{
  "num_hidden_layers": 12,
  "hidden_size": 160,
  "num_attention_heads": 2,
  "num_key_value_heads": 2,
  "head_dim": 64,
  "intermediate_size": 448,
  "vocab_size": 8192,
  "hidden_act": "swiglu",
  "norm": "rmsnorm",
  "norm_place": "pre",
  "norm_eps": 1e-05,
  "positions": "rope",
  "rope_theta": 10000.0,
  "rope_fraction": 0.5,
  "qk_norm": false,
  "attn_scale": 0.125,
  "bias": "all",
  "tie_word_embeddings": "early",
  "parallel_block": true,
  "extras": ["some layers without attention", "local attention windows", "shifted keys", "gated attention", "value embeddings", "hashed n-gram embeddings", "a smear gate", "an embedding shortcut", "learned residual scales", "capped logits"],
  "init": "uniform",
  "init_std_qkv": 0.0395,
  "init_std_o": 0.0,
  "init_std_up": 0.0395,
  "init_std_down": 0.0,
  "optimizer": "muon_variant",
  "learning_rate": 0.00128,
  "lr_mult_down": 2.0,
  "beta1": 0.93,
  "lr_head": 0.00967,
  "max_grad_norm": 2.0,
  "warmup_steps": 200,
  "schedule": "wsd",
  "decay_fraction": 0.553,
  "decay_shape": "pow",
  "final_lr_fraction": 0.05,
  "batch_tokens": 32768,
  "max_seq_len": 1024,
  "doc_mask": true,
  "train_tokens": 277800000,
  "max_steps": 8478,
  "dataset": "wikipedia_en"
}
Each number is 500 + 50 x the weight over its row's rms, rounded and kept within 0 to 999. Layers, rows and columns count from 0. Numbers have three digits each. The size before them is the row's rms in percent of the matrix's.

# gate: layer 7 MLP gate, 448x160, rms 0.0567, rows 59-87, columns 0-159
# up: layer 7 MLP up, 448x160, rms 0.0596, rows 59-86, columns 0-159
# down: layer 7 MLP down (transposed), 448x160, rms 0.106, rows 59-86, columns 0-159
gate59 111:472558460482430523528540423600506518487541496478492455470505448487592480497581536434454603485514564465509550525557512499550484469415555520443505560529564384526557544520518487442439556494453361470482511519514513493519519501458505446555512534555564514560503401564522586530537449537534522549624556575479573514530420529535465439496550425430482523523457455542529412463473454477435535526440494581522346503507448541399457471525616497491443437493492412470494422591508511504514482488536511
up59 112:396563431596503510497459565543504480497527495521466491447503476573551507547515544461412518543473462488500505420536470471413433438477531624589486605537465430545435536517535482468560459517588415470486437556465559526451522522439578537491518462525509499500483539525596445503525469574471548552546491570433507493460565459518531448555592534464523584539535406485528468453396552557371608449475442519339470522524521558490520456490527495493546518446491449535426479513515484434497451488495551
down59 104:471563475592464489438456543520646437494510506482517488542456430485512625594438585486498480470578540441560392523540520539432510419501398489572443483457549453517480538463508495533501542502584438552386472501482562457531483538494573527505461452536495593539461487529500498540510449548564488583528491429493417447482525499531538497578454470423498470506567494517513477553390515530498499449572540509376504451563508563420596440498476572581537513491483388466469499517516413478464516473542481
gate60 088:505455561557514495535441503524474356505495454518508411446467529490467446511473473476551409553481546557563535547445496466592509490645572497583575506573515535520538529474406522504489499470476468458450410461476481509514466519533466477430553526503414432490464574550488453519396472441509568504549358524480479517437377449521474520566392495486524483557509465526454451491543481543484463546482503464497515516472531590591477617481482419534534586425465486508503492521554485576570394560492505
up60 097:445565403536528534519449483453540486534418529512501480537599500508562571586552520443510568513519479536446506490456456473464586431436486475537514522455529381562445364496539488410479404530471502552555523556518577491420524492516540508550531475444452457497517450411573344525477457472488537491533517449487536493498529445450452538448530407486519489526515527546488574565502390446533479492500544501479412515440438520520482390470486538484448577527480496492570496558514582585442635479545510
down60 095:437474518598532419516506498495373501513525500529577497430525613502524445473542466482527425486470599478537479531507549468470443513468491493421516526544474586486499597451454505528463577455501507433469551500458582461505492484443554525462509523520511507441553502659476604486427515647495560553436483523498371552564446530509508448541495595547486465556566404435559498443473494485491501510397491442440527537531523448447491600506448496511459420504555459548411543499490442440493457499482478
gate61 089:424507581496565494416440478518524512481512374515427474447450465502569511516536514507489458562476409454536429459532447578516534583646465484480492511425464430565566430508514564482503437553464522479504508511472530539508510433485483529532502465506483520492503429456526507474512496598514493630506519463558454510408488468497514498606426505506498522530458457453515457553524543466456538496521534413562577451567518582529394473550509445515617453444474609397503514488500447473568447463460645
up61 095:589491414515495449499510530522486515451543525512439499561534434394516486551489428446573486455575456432534510457501456430421497542507441511516495464390499551526396505480480538443468514429555542457524438558548423419480529539546537567473603410552454491498508465455451463435528462517615474522534444521511555525543509443526503427502538428510439569555487500469529449517436417406468526424552443552404438460487407543557429441555576453484484489425522528557574521514587468485554494415517445
down61 097:511542481588424533507454606426501430539454461476478503523510576510458523428478430553527514426480495523522506570543560501479418450518560534459468512534545506487531556518535511504478490447412578466449501527434550524436480602563492429496451481539525493555432482546550501439414485399494501481458515498428440494573468485511508473478486471472569467465550461580418551582525567630584485537428578543535411523561467421405604512507467548419467536544601471540515391535506524481576564540531465
gate62 104:519462541558529551460505583516535498502433518522586524418569595462534568369450484567436617497500482474537449447576447492541570469513452533524560587438512525480481523488475416562487422498552504428495397533451571478470467501505511598454476478404456529602565559522513525505515603415482540501516472521399493509422477536514509455620530493531454560489464481551398502502455449491553483525535533459423535498487554551484512500515557602479559470524552556580391465506426508491526497537535467
up62 097:520464494544580448459510464452442421541575404529482535432549516556570682507447496518477603557477528443486506471391407507555615481465471470488523553487550440480483545451503516606427428491490461511491392398590621501571496560453515452510550497491550605539465506599467537533478474515536543463500498487571484490512456517533395488452486550576489551503496447455470457473453460552471438476513478535434508482445532479473513504527559491517431528494462606507465485493498419431467546487493461
down62 095:494567459534490466547593532466561575553461492491487396529532513515519612454508495539449486530517474486549449514446458481489494435433524446473508408504390531373555454527560577559362540519504465455458414478369617503544443511442482515425438481518584544452462531509459590388504570450526514451458502491560461547486445474527530461533531476482553446537433507578457455518443509497532498479511520460430515410452451532487496517446554562589476525478456590529560478435458548503548481562521542
gate63 104:516554514546456463539512426515375388441503396412490507495532527511471503576550496505615588482511501500418500474526438562491470597561495498507452511397467477449445441501503398470561535584507427573470516534537625510489449531547589545508508526521493519543506498566456490495555392506432535540511514506644498563450509546553561533590458524415581465462518538571507567478463495549508527471512506548514532486400525452395440478420518466472584516493517477558511501552488462491497428512509456
up63 109:486423492488454438440497586477444409469511524553525566425552508533534552414439529424504482521528525486578607546466482458478409543510539431503434499486390392496551430546498491530482526410500509473437480450536539463538500492525487496508450524564534403513543480559467438499541487446468470537408495490474499515540419507513488401503511517435549541534566565602452553584445501540569541496501453417589535428512459360518503526440485463478522562425509410441527525570442521527498582494561407
down63 107:507476531486476561448515470458511492470536479487524475482581461510495537439515440469498461557478507506541492464508509512510501519512508534350541450452472465472557465486442357544502448425460530405540468360589534466496549456498519558519490557578553526493565569581464514451531555482419498513499471494493563592460540512441557502568516477591553452505532542532456512604524557505513456441473486480501532499421403386498486453496516459420469531437411406446499501551414513460594458528660432
gate64 106:595462523478454522497525512467507525491522482433494502477496585523518523489436590540412540481487521496589387511479472517564421484418528591409475570551514478501593515555502454476502546465484492473538486549437513560441532481573431545530482492456475496641531448390420515554451486434492490640510505529562469542515527478490444512488422612489541500438452454483581568505520606424552534563449557580564562564455484509450415481535496459590504546558490516492510422459519455521469511575536570
up64 103:557550517509505448467465546621454569538443396434513473459519564482532561504476584540471456526458515578503374594396559559509528473553468543607462431548492421541460506561501520493448390492522458450441501580472503504446508505530461488454495548441417509512518462404431546488493482567567481506561422437508502465489491451431465474375593438472466471498448478578559528504543509603507576533522541549570493489439456470419474523492454429522480443507512516520549580552531552533469500499498592
down64 106:490433460528480576485518485500484510508583483545521461489397507571459591430489573468390467441555473503589424631498536547546518479498550539434520502555444418494523539502480507493484581519510535485485512547523513500437527460520446474595558519495512411501550435353430491507560414493477502507544506481511435518441593481509470466472520560436515540453466504500585584607488597489516445555567567536566464557421479490614401506485476414567420513491444554483544488463527459505418506527498543
gate65 094:483511551476488546579388440580521523501378564457440497537539576511553453509504556542472491633431513553489484445493476407441475496459551352508548470489514458590490548552565547478483497462479447451491622609479516554452587487473510497479431594386427474530432486447414493491507552509559540434483452435518563565442480530494436528538512508530502475645499495583493501492479524526481521484511567486479506435540443543485574437484547551496458453447465471549528468561500504542501500516585482
up65 097:493514551502436534489520559576508489497515568508442518588530466461616481519491608512530534484482613581474506462515494488511438446508428480489521520463527441538621542534589413507528502484477454575440420460452554507554447507449487515512533501478503523442555443521534462492617568621541467535478450469493451461590390474477529494436518558490443529584448545486487605479517496506450496413460560475409540465507527541531476502484471613566478541494439398394505424612478474525507582513521525
down65 100:464467582420473464467517509579521532549540485635523463428523545546450609515543475430582501477479526329408463499492609556487477573465467528553537465460490442482544567518463540455517502526539497547449424459483523537510433547516528516502540492440501436528420561527578536507484440505448538529484470474436563504546518374555562513516524449449456572477442501532608515438485530519482547520471507526418549480531539485528357475494488558532496489469493427504458515484490389624523467407511474
gate66 104:494465573425424481527491550549433518485463565513564630489546526484416480547491503557574399365479448485469542518460444437515466508567489553537462497453480551531429440484556593446524501526473560480494506478534527496453478469548550484519483562462487481537612514527510578500569457547528501511545526520520484403652484500487602461507529534507415491471556511578471464508420487489408535470413509521547517543560543480398555540533535514389468448463528491573555454471522464608549399532540546
up66 107:568531480468504537536488370493564475572489451534499518505553440488513478489427467405495606495426472461468511514406563583511428548547526388466482491438420431494523558528510518488457505565505472500582525550489495497484514495393465467452493540442408559532396495515482529544481541472522488443562494524480517550539620460430565606501508536560453523527552443453478482525497521567489475528582533536478633446472492455532567527426515497498487499455471532508626657495561505494583534534426469
down66 107:581543540575585477498515504486516535571476489485484513494451532505498555467565458455585509574491514537489534505405579565530382521524479477520450538436449548532472491554579486471532510512559487497502601595520529497608484562461440426478512533416450548422528459599497518480530515484509497423568597468452504534534478483437631421578409543476460554479540424418464505467452503490537408426612489457525516613464448524561486555459582515542494488461581533487533558579526548448487534542523501
gate67 109:524556476438493493611499554495467460453502567468571481491524552428508475555501444603488588499567529528568544490497497456492570375428534420443459564535480549503450607592510512573531493446554478482539414481520524497494506486519418503463573447496615563519582445561467410478533518521517546562513466484517470557457506657522535491499520487523431551501496431565546537539410553559454486540501517526559481453493560532517486456494473575414550529526559434433582549575403532566499477557462512
up67 105:577459484533428522424492503491415495402514449456506600533439473582523437537440536521541496466453523551459492471516453499509531484471509505465549449454541481457537364542560522560406490534554532492477586444459524491522517489510470475533470497471490475491381523555492515378512498428536472427560507577437440561442514494373487480484472504588348467590468528505441434594507542572518505519559495421500417479493491519544504494526479442482502495505625537539570418512532437483481553554572593
down67 105:530576518522481385490577442489430531514413464532498469430520516526509561553523441506616453545406489475426563490545527426541516436468450492493452519513496449549551478521625495439447523518550567461481630518436565516535518462571519527577457514452457497535502541402532530587433613450489510407487526513570438531495522537474508467462480581572459463511470538456463433529504482581424484527544573521456438538458460476488539507564499452480486560428584501566558414479514489582470552606456457
gate68 104:537450453564456524586428538580446448524461495495518551597492501467475616491523472529519470559581430440496508449574507513435455506524548599513515549534511526463477513424482551561462554474501497524517571493530504488534512508405495468490553459466525553501566456539489474487459591509455366429416508442565386440450532459467485578543441426573587563581474521523509544499529433531594475519503507568531423553483574490547570464390474612472472485492531497416473564445543402523529478478558482
up68 106:540463580520497528509553615438447494528422518542487478455485415522502474615431489481516526444523494468597503550563530512500479479604430489533522492421540543541495510490552445586490473559522465576475520490537558528536479491454477572449428470438468525604543459469453472512533404461557517525503423494443541565461460532450570471503497471470541529507504402517542442568454526405483514385505491532483477435563405460492423474510381391560480491487425447514517483547636526444476491505577603
down68 105:504494551563507496502527578485484434536525650555479585599506495490560513436487468422510530455394556484461519498504468558455481478518599662444434601574527553556591489563420497498473433472501490465540601480531458542443475538442448429441494474518525422462485559487536579523499535536474415393502455458530486509506531444501429482482525512568571433502530435538466538566548483467556442425493451527566504535550590524543460566494537469520495467470539466425534467502546489573534491574440545
gate69 108:557493516567518491459459494501472492521486408454547542577464534476478505481492461499548530535591374491406399537571482534512570507547543482452448520536577464462451496405436550410577562488396524543534405509513441405555513574468461581500522509430551496473430489508458515426456471519470451456511524473526516476627510474434517486570528547454483558576417488543574467564536484582521580608505600540535483467596456478523522513461518576493500521459375565534545525517441533495443475496491474
up69 107:528432503434475496429529384532557437534486592544551472521566442528553565518497508564481467507457594353546491559444535399526527363526426484437513551519550418453515516540578543501481463444516582419536532429490503613471456484455478512535466474605494479463542438571464524556577486532477511505447506504465470471491515521569484418415436427480427494514569536466533577464480541436547433480435469535456539503449510479408501427515494479510476404507524414553541455540495529465475475511496583
down69 104:506458431480647566477555508568477486461526512595586483445561411507451516579466550508544539495484528472516553545468468547529477480538452417511460503564403465538504506473505483513510499444569504546550591494499477634465473551516434535514496482507455442481504528451530443565478523484538506494553423433553501498403528456441538537406493469530529402445457554507516386437505422445476539420472502458495442515481600520309434542519448477510548425472484428530567479535518511477495466554434548
gate70 096:549482521501550397482563546515520583523495496497464442531486412451515499563455464435593525422477421433470463559565492503466428472526535495463518464471531429544390549500517514431426510540522501473506498541629517503545424481465463574457509512385478499465496499430536480377556523484551627545576503564463539537529519562430446492493532471469545408505496567503572535477589435552505500512470424441492408472496490335490421488480470442507544502461567500469432493461506413583535489490479534
up70 103:490500504372466482545541467476357420583551432463532469445436439509447488480479482462486471551488557512557425471435530519549540456477495554481549509463622547476501569434546544479471496533544521453448471517517457463474480418595510540454485450478503537461560468583611476423411486448488460427393467535529401518425518501489505553427437543545505434565477534432567536518538533496537529453447459540491524546544493508531464462444589509485380553553438527624474517496523434512458421492552544
down70 103:439528477434665498519531585508480478518467492398540508538527495380511431441428514520521522427540460638443421476531489515456471490494563441493461518465512481534469411510531499491506525526519534378508509474497431496467488532518587459527528511421459492485512556467483543539546487483547487536384531505533496501417536502565585482639496462441521480439452526454467482573461464496405535609469518501377532500534563497418471546537566586402501451487527514487525498548537539438515576425438506
gate71 103:443544492493482501498469457478458574463444513474476613525465503538425561554435511554474411554424532492504442638543483441453550454529544494457464507448507523468485506499435475600491519529516404481459577479539480424488544567426462482468587573468537569500542483453594512490532531422430437583459546538461584484495483494467391568601440547508506535523532447542511636494470499569447500425547494489523574453477553500448479496385394524444523482506604477472468455423517521456537479518563518
up71 105:530525576489480581496393513522439528442547481529554431422496483454452586447485532509561514539506521476539560509524531584487601532537514495441562502464429503523542471573496587442419483498448612552411518461507573590474462532567550453415509486583463463442510530516516524475411474516438545485463488369495489379549502536530514459610446462474563524482456538542556456488467524413570479499438543561492404547537489492479505491503525522626459557470508553508431482571487491474547451405507584
down71 103:577453429517568559554473465522541411559452463465558455532552474403465428476558537545512561454509434502513426480416474545549550550413498426485517513499544532464418519481580524462454490491534569470462434545522522518466477458429542436467522523520472487414551612529501564571547619485567446588454474552462538411594519441527541502463487486427463488444501459583479517524486459512535479576430504514497494494559504519462550507618528457478473394471416530507539621488458564447526498421547581
gate72 101:508426509505448419500498501526509514444423438506519466419441533490424528482545559547507554471449553446419485474608528481493557433466525425420446595561438498488492434463509512633592357499558470512535467557423492431518543467439501467481513499467477494571498460554559558434451507493506520437454487515469520526516555466574474471494438540474500443517425354401424448505563482485514455501450517466556426529463488501533527515477483423507411452514596511571463484531489501637570481483467570
up72 098:472433526545492472529453452483545397481495505581561443523494507545402490500413573467479433491429539578505504518478541464582561458486464498410497569604452495493477509568472450556497471487489481474484497453438585512543508575492442457444567524533514508520514586567456372465466546491558432489464460525427464598529413372579430538452544422458484531548568445518452507550474497561488484516492544501486481439415490469564607508511469487488454389503478460579474490558468522596457589528565442
down72 105:472498528519498471546502511456585440535511498490502517558420659464454492472422474470537426447420520411442406605548520579592491500443513487503496516586480569467442488436620509512558526524468534468561471491458553431572597517494578429482547518496415489433454551570533500429490403455461445498473463472515420501480495512461514487510505422569407422522461460544426482535491558518467467535444462514524507481498476541509484462479516481583451361520563405566492444578490470457510527431452488
gate73 083:520566518477536512424388516517488518434596525467504573429500536502545539501455431480536465384462389535463497533343465462469517531496564441515514475583521533553555527427480484549505537474519578551502464448525418477475494479539522490563545418559520497447491494527452484433432410519605500501612468496528448507452379497425400566432521500476484493477495469487481409445517455368510457551495446473519540539466400561557476488486476554491450414421541503485465462534426501520546545557478527
up73 104:438469528536490462489468524429474513564431486539486543377487525531463539477479485579481510472454542436500469517538513579512475461528453562568543510386456490461490536492463462435503548592472488503483417531520585599598548560559507507588475518473516489496450538504464548420520486551485500460613471589569514493620691540460537523557430469578537516423476583506422483484500495525480521512523465475516513489509596554535536421467573482529421527572400444491548571522431567490535478554514505
down73 099:495435545521484470662471522426555550444526441402436461550537478455453516501529537453548524517541515541444486522546501535592648387551499556505491563578525530496472482480516472420525560426607493470471524528549455447459498562516567570547544533568465514493536566509514397564475486534530543545446371523474604519498463468520503537460603505452492473512562486434538505500487510510516444598489505482461478484484458512520478500499457469472436380487459467572428595510556410475484437518415501
gate74 100:537512536467457458499506456486435543447494667474470510501561537482457406568506507413507627450526508518495434479416472511534470513478452559524406553504471536454562410502502461498514550523451553416569513435585561386469486558483512559562498507539530463496598521527449468505467461424592510552536493522457448481516464462498556483533577395629583497430530436521462463472533469442561468576498495449396560601469516553520494519529505417461469444399541551439495485504514462518507487486554512
up74 099:528510450554482559451424498543480471505593498445486492485513529542446488543658505587550481518493499557527534587502510459489551499550561492535505433468535473564541444500546560553418590491484430541470419407417552446452553583469498562511515509462485482417459560460523518539426513529448567555483503564480403524476526534422456519483395494428395538555481537490482516491464468538437537463584567505428532486514439531553508491560508530476493460554594510559560386543558455583592591508436534
down74 100:473388445489434510546459528534522560529502448570518517416473437466445499371490488574386446473448403467488577515534488534565485425470588522482493445572448459533471517519522465425468504484488504512590490559457559509445523459578531479485521459375573556478528437559504595545486526505502536519493491497471509541544563456503508553450520542464475521404532549541462412466512532518554432394370378459481512545567443483482589435549522517543476488502528553472596419558450497491561495505436482
gate75 097:585598474562491526474389577575541470481437534503423510472502522521513423472457490513523550399444501450526477455614603474539487521516516518405471474455541512405490463540469513475554521438548559574542527494481587504490453551576465474539541485534494536467547510446454412451373408511430475511425480545519563560490491528444475448596583597538468489454566529528557465487545482511558468458584543418564591451577498530445534513583536472478506514518553469500406487533477499504564401538518501
up75 108:504515502443558581553510478511483504495467429562492534470435479540484537530447441567576483638500422587467561543432476410494560415539426457531531567448521428470457516444486522498475461423516435479453528445431481500503414461442457531517561502550476577562502554452467532458507580546474514526637465461436525503357563415517496447549418487590555556534466514537470465610462468506445521596429518564437549467478489493515506456531417559536472467463486556524488572554484557456490492450526533
down75 114:514491414582505598541467496439494512495409413549427506481448442478443491460468516507523444479535472411552610509575523465514485531537498480414525519479572518497531466472520516484493568465522546523371469529464564515560500487548550500469456499494504500459623494450493425461388497412491361482586526489429541505467514501515578419582521578544545519496404534527623503551433526537530447489462517454499518500478455526404496472460493615509411473543529487570463495481531450471624448517569500
gate76 093:538554566558502533528439499510614437507424525412422514569603484468500476519436505475427554513521537447532516493426489554446481491429417506528487415518569441481514448532587534482467542570506462508543444591561484480509570544540508556587469509512559486477464511493452478454470513446512400548582495503406545536555522436436476488467489513547519591507437479513522478425406439501448536441474532423482488627547503521489516480469485441523487584431468497392437595568459622513542481605493493
up76 094:538509586414509475481409511475508439500495535514509442534440487495422507491512459442533439563517405602488458539530457447569517464518486486502529620485552483524438587414475439513464511391441512515508568510411501454483470397509390474536526501606514565509451495494497565493519461502522485439380516582545540478529492564517435451459372495466438571541526430531482474495585503572529443568595474418486473437569453459494455524525607597492556535538480578461496521537512495517549467490482436
down76 094:498534463454464536604417491389455455433492485465529450474453521562459541529543397506641433465513422537528503531615444465524611526513492482466544547528556546403463562474445421436507492422513491555502520509485558498462513527529459523535419490459481562570421458483505517536423572492514510428428530597535455515508506581520507571471410553528527500599573462459484482506562497494527398485450405537505562459451543531501451516481456500569515495543624463478542527509560505545549594451495538
gate77 097:499518475442507450476530505517469552481446485463527550541502494392450486505432483500454456471454501488500583547505517421431496620549470568409578404556473500535472546423481481491526615537602495522451517534633534536568465487450495501585632477359551563465527504500533531521525501492500486562528475447476498409491477492566581487519635478466495517473530470460450512507448483385473571488416523447376491486538441510424496551504554530419473528496464413493548524491458461565452467547492493
up77 108:489474560538539483519554426498563569483568545495479549475463451560508601524636493367498531472543572550542498495585531527497466601515502484435438571551482573515531526535540567510427484405470499535508499584493530484463503472524527552545521461532582474521505440522524502479495566611531541498516449532478560544421484523502474444506571524512529446537562432505494519426546443536465426473559471481491499541485588437416371511366509574566505500603532423464386543522540511488494546587504519
down77 105:509524468490523491464512444483579542468526631572433512448458504546627608539575477537526518570502558511478453463560508542501527466478515551575482468535482508570495453546551521520487507501520608469399553478498465511517606538525565552516477486546424427458507532518408503451537502484505562623414507559464545514563541374497484511534456552550505501555548597559486408504551458608523497529563463522537519532495538519428570463501456528519480522358504477470522506485364422509465528476444455
gate78 110:457505446487555535558483477552592592459517457440595495501507562483435460408412514599516503432518421456512497466599425477543602458507449540558393499479562458546475520456493460420491533563481497472553584546445449558466386584539532514551465572385493581495591489482468441584503515505514538584560473559540444468495485542575518473555509504494515537459577501508422408449516472436516562561467504472538523527564459547474569513570498554445491506469502482491504518566497561442529438401474501
up78 106:473488489519556412480583480421449527503469537547558511563458418484586504615612486539450518504409507456474539532555514443497503500497572415510471484433422559502504575423549498526442582521572502558450471537495502486515442490480539458490528458532480508594546450530593502460460470577535511430405493436526473534439488424440463595402501546536497457569480502572556528526513518582551431463612445462524520517423521499485485486392492564456377520494462429458493543446493485611516517548453499
down78 104:406491491518453387517520469506446519535501549540543554538504398452514505522487482510514512507469488463485532469453577456441605504531476442573487467414446459473535482517460540550474512507479523534463445425495564484542581541488484532522536425538428551537473466557521609416429394605530443381393458441483596509539575468568462529418575558498531464502512478579457531518577561483576467434493464440417582587435486499438517491437503525470568439407504518505489587455484563545476543506515472
gate79 099:550544518415485513466451553578491492565517514447444512430580492400514508514573563603481583467565509468450444518481465418550493610520520501504544541528507509494468470443509441460417517535444563492510585456382443505503421446488454525541465544517474491519536462425486431424453579486542517526483482483451476519530470472467541521445533472497408490593509486551529427447439397514402539455522592504479443553430599427550502493495524411496485443489455493500605371431496586430502471477482443
up79 099:589568557426474475516482535561453444570502493467516464484453496416499513579507616520484478539508443499575513436477570464540583539397568522498483513492533473458554456447556422414478583513546544458515521484453390472461511460514504411574390532512475514613477537547461406459595509512487486455445408509450506605570433467562615507512499468486480503606520421577469404442398459515443478538530538470546508494447563518482522538475454467584527506416545490536505491504530520525519498502513438
down79 097:499565438484415503502396508452536573540474498520480443374471444454508458386515473522429491510472513469557399498567552481513579536548548470611541537463488468476493488533510508532434513459440524470562566586426535526489538506535440485511463508512497534513522550521401470477482571412535503550455572467408435515473496505570496520554493454565398521493533546381553532509500438480483455442534515427466537487486623546648520550509497474566501461404481603533542469503543480393439512466540535
gate80 104:451481547514509614532564441452474531495542422443483478500389470514537544488537505469449637540505612420472485448460453515539530396432536452474513544468462531590531550471537421533460436478506469534589453514454523448443429534469580491543406551514505441558500462470476474496500409544389463381500611486511501539492501518442508507427482620447479557530477494456486446451514554483500516502434537570456501406434436488500506455514537536498528499582480521523507466429541502494548603581411518
up80 098:474549490502481434499455440548412579430601364441411494478462529531558468542541549499456493541533519499462439527519480595621522503433495529494549573464525400517654465449491512486458583491490462506549451578436521502555545494510555551514576549469549470585481467522568421463524481460513452454548515551502501502505508517418503562465538494508548527485378470554439483485474581479481534592592557434534447561467517517523578501551442484481561520558531467487513507472508498480582642517429494
down80 106:565442463424472530475508451533485503479443432454439471448494466493568497483554488517449487475461537451483528426490499514547459419503493521550439539562434401496570486465509508565491494448508543507575540520448472491461508585468465437447571489505473516606556567347526483559469419404448456442482589465523548446501499473410525520451571488527513450498390415546432431495447598414422424504467504501502476443429450452438458481509560510566548563562498502524521590472503547466532649471489551
gate81 100:509528497545496483473532443533450493516564549504533454454462549540528531497607493504454440470478491489495480585491426490416557475482516489482422518537521417487538468511551545432462528502475547425489401486576451456425490481488491492595332551574504456643550517494410476418446474506502505447515558521432463496501516428535508554452537505471543602439406480449586488548438479462566473513474627554397522525527550521460478385541505477589501510451548448556593493472464507435493503537570443
up81 105:537545539457485470463480490465538551496547614436475445541443436454419579507506453529405485532500492490454496549552432430554477419521530466462502492527370520533442480472554533582514526537472536463468455481511445488517521521413484597546540549556548400547490430511510454492522432425553515569470408593544550547410525505432491428498515521583569485493498488571440575534582478518470446543456483528475449546549573563453541568419513543456500447404506484413503584506637428471490453516506485
down81 103:478540601454552473527422538371485427457529537493522578495562532437489524494541468425447502496500638561402427520512467439379469517474595433507489562547519429563545467524518595472531490457464490353498493429550510481494514472460418556618492488568508481562530431554479479530510483453524498538475550539499538580525415492473569514437511499482490531513495539516429515480531529525442419574572590471437543540537438512500500480523442546490391528447536506498529521493498499434498389519494415
gate82 103:476555548499502412539481447593477464515481596560614516547479544524451626476519509460612558457506588492528489526437455553571470466466427569502473368465514463454411423518478473451557484554471524518544480463547526564523505504565406568459567467561505437507548486551557458552506461486474502602510552535505506511486395524450447508455571554442556549423476534421466465549596439517487606558470547514518450449471551444456500543597571446560470526510557540504483530503495529468476511455470431
up82 104:554395501523551527429448442519517521547521516440476474477625497468573495485513481471378507537475521463475483440502468508467614576447608508431468482445463466487512568468586528527472583479524537451510538521532509452556451444560584451550462512458501570414405450442480533453510473480552522485547545504429456598562488398543478501498429471508487517574592398568494430489475509541428432472483508523471569499487402516516537400425486515520505505494564531556496523404491516548494541602610462
down82 103:571373435603627546494426447516519538445479430431475564473524468520493504530548537501498545549443476466373450462521429512475502610452583456522553438452500574508519405527482514568458512495537539478472572436504466506517512496458526467509475487528531610503445513486471522444440501515484401400475609447515481547547487479528402569529503490541471494542552428462534411495574418576552436419405505488520521490477501580488476510477517552465536499483571459475536430509554518453570504608557495
gate83 109:516439398507555562476528535481460487455566548574555518477539468542553497461443468475528468516487517479589449469460561507479496431495465464411596566508519487548448554462476493422477457477540539589442428472497540507546423433567519458496515494578490565457489471527474586512514538462465500475532533598654571430576474487543502463578388537420572492580559444416450420487500417491414451460462550537442573484411497486486468517464451476528530459555529533530545499509438391552454506454408505
up83 102:530505506530429447424464512518521496539477566482416526564503559504505409499424528453535498602466454563462510554527425504565502534448538473524491428417525441488652572563521504538522527572409514430505575473476465554449532528496544595486574537492507460424479421582497469418498518537547574498463404471491456553458420505553592366487586495536530405574528442468577465522505551573481403441523493565508539537531419580466505523493498432478509482455433456488503469481517563475530468549499527
down83 103:511527533569435443493444459533530460501528528535330448468551555456572515536540542507454521532525478550511528533507451543494533489527567438492410543584463558447419416549437478526458468480537471405518481414526448501464450524480514526463509545500523529454598421605393476569556541564604485536547514363455481492469533519452530605504554490588509560446409492557527551544507532501564470466455402530475413512510488484525513496471498557598462560498552546442576501467531547474476454510569547
gate84 099:406497494457463541627555596510545491494438524403625483502467516572419571533500523477468520466466524452520461482511468489574560475501356465516488470545437495524483567454435523483511585450494471575535542476481626472537516552500473596479530538500502589571433549444520543412576429517591480540492436470477488547505484504474539493523519551463574527516462523593482459476595471423518520503474491514508475497560541461496473419455397547464627554553541463502531492563462462430500560586515441
up84 092:463497539453567579510509552499493558513473462470512565442492511382535469507477501456565463502469606504578430454540516486372520540529475466473541585458445504535577416478483553501487540509399629512443519425625443500492429450439486407392509576493559502517478518523538476501435585454516478504476444507420493501475520467514522471431515553439550592572527480462457548452508456541493549432450558499439507531546471474406498497517503572519442425372545488518455518466464487582478428575480434
down84 099:469481496461479484408457529557517449598505449447599427451520494602455553551574474596549538508469526507449483469458585506537567466568588462623449475503469570417521557498433491542438566524546508501439515481539567571558487567528468499450573514526511576456441498538527512468588495467531477473471561531466402644580518446468444525520580555535541482497530430450513440454431490460541535484547502558474429490509549471569487575557454542443515489542522587451530514536449499565406512536550561
gate85 085:432447517434485501547492430470522486570477477429413495479514517510467441500477521513491421485527484498460499508488573497509492430526451512440558510497517462507546501562555558597527495535494470591447397483454614514545452561432404530547395557467472479495471554522477468496505480497571496494543503538469404532405535533485460503432440486600515457512491543383401552467556502602488541419403408452447548468546490451418459592536602524506490485598519489455483460525426421464446524403501581
up85 090:576480509524464518486421523512452476510444588473587566521384489596543634549424536533423572454489527523509555402488436515507435538523496587490436516450562497507483476465488619534487427542421580454467473550438504463553508486519475505487460465436488495539521500436517447422512422533488565510548484449552528435564430533581500509493473512513519512473574525533570564497508514515467571572405416483606466545474441600540449541423563548478464477495517376423511444559535485447460486481494529
down85 097:551520557447505505509407519475468542478352527535527588499458528515547530486496594488428534580476490461529504532510475437565520530488512534585562503523574548525486498466521591486536434490454569394464475522469429576629443486536482510453520463426490565480535440456522476457482489475476551573540424443589449524520502483497511555503522588508512469497477505437616554560484539520410498505414392500589513575526461554508516512457542498462477554412535349457480468525429568600543564513492504
gate86 103:568519471481527463507515441545515501496520496518525462424541577496466486561476542395517621507474535601583471522576511525447574492468486425499506507443462467492510550478527520529456470467517483511428569575483521604461486531506397427514564525478515576538607488495380637447496545409504486521521509547537441503512501512531516461477526622512469519517460479342484517491420458481422508553471555504485558561443472628376578511491410541493514573503492530508529464482459464536538480550577535
up86 100:535508586588428518544615559566494512486474573514501519555455477553516473475561430492571460543459574421420543462447443520540470544463469523534489545401435540519606497485545408483525585517471519489467430532528544501466498481586488482546466447554525528457539531502520511536503525523514500508452423585445575489540435472509504467442468470501613568506558473451472368424464493442537512391514511437534555500594572509635648528520474504519474514504499459534548576556564529473523503540573506
down86 101:454530559541503624597484506604547460520450530557490605518466470487534454518590389502415522459487490407433530546517448496519459481533481531475485452400418574498510505461454485563515601532505405534525529587472543503557480521532548484408441514534623547481551543458374459496452514544559546613474508536580523518519542497509421551558514520500553455497522429548421459418532467540549517496459533435522548478552586503470613501458506491500569460515490483527543471594530476430513520479496460
gate87 104:488564569532543523435509517479504447494452611524511564558564494541427534565483561503591535508514496449466396533487437628444479592535563546504465472464491463529526530561537561469471463399530453498543598597514546524499488531453415571451473565497535464579500547453438481576476495522452510536465483522454489507481553436516498493471474430496501479658607472468452383488534560531534570473517534467475504550485529451511502518498530493537388642459498470562518549564465394568496475502541472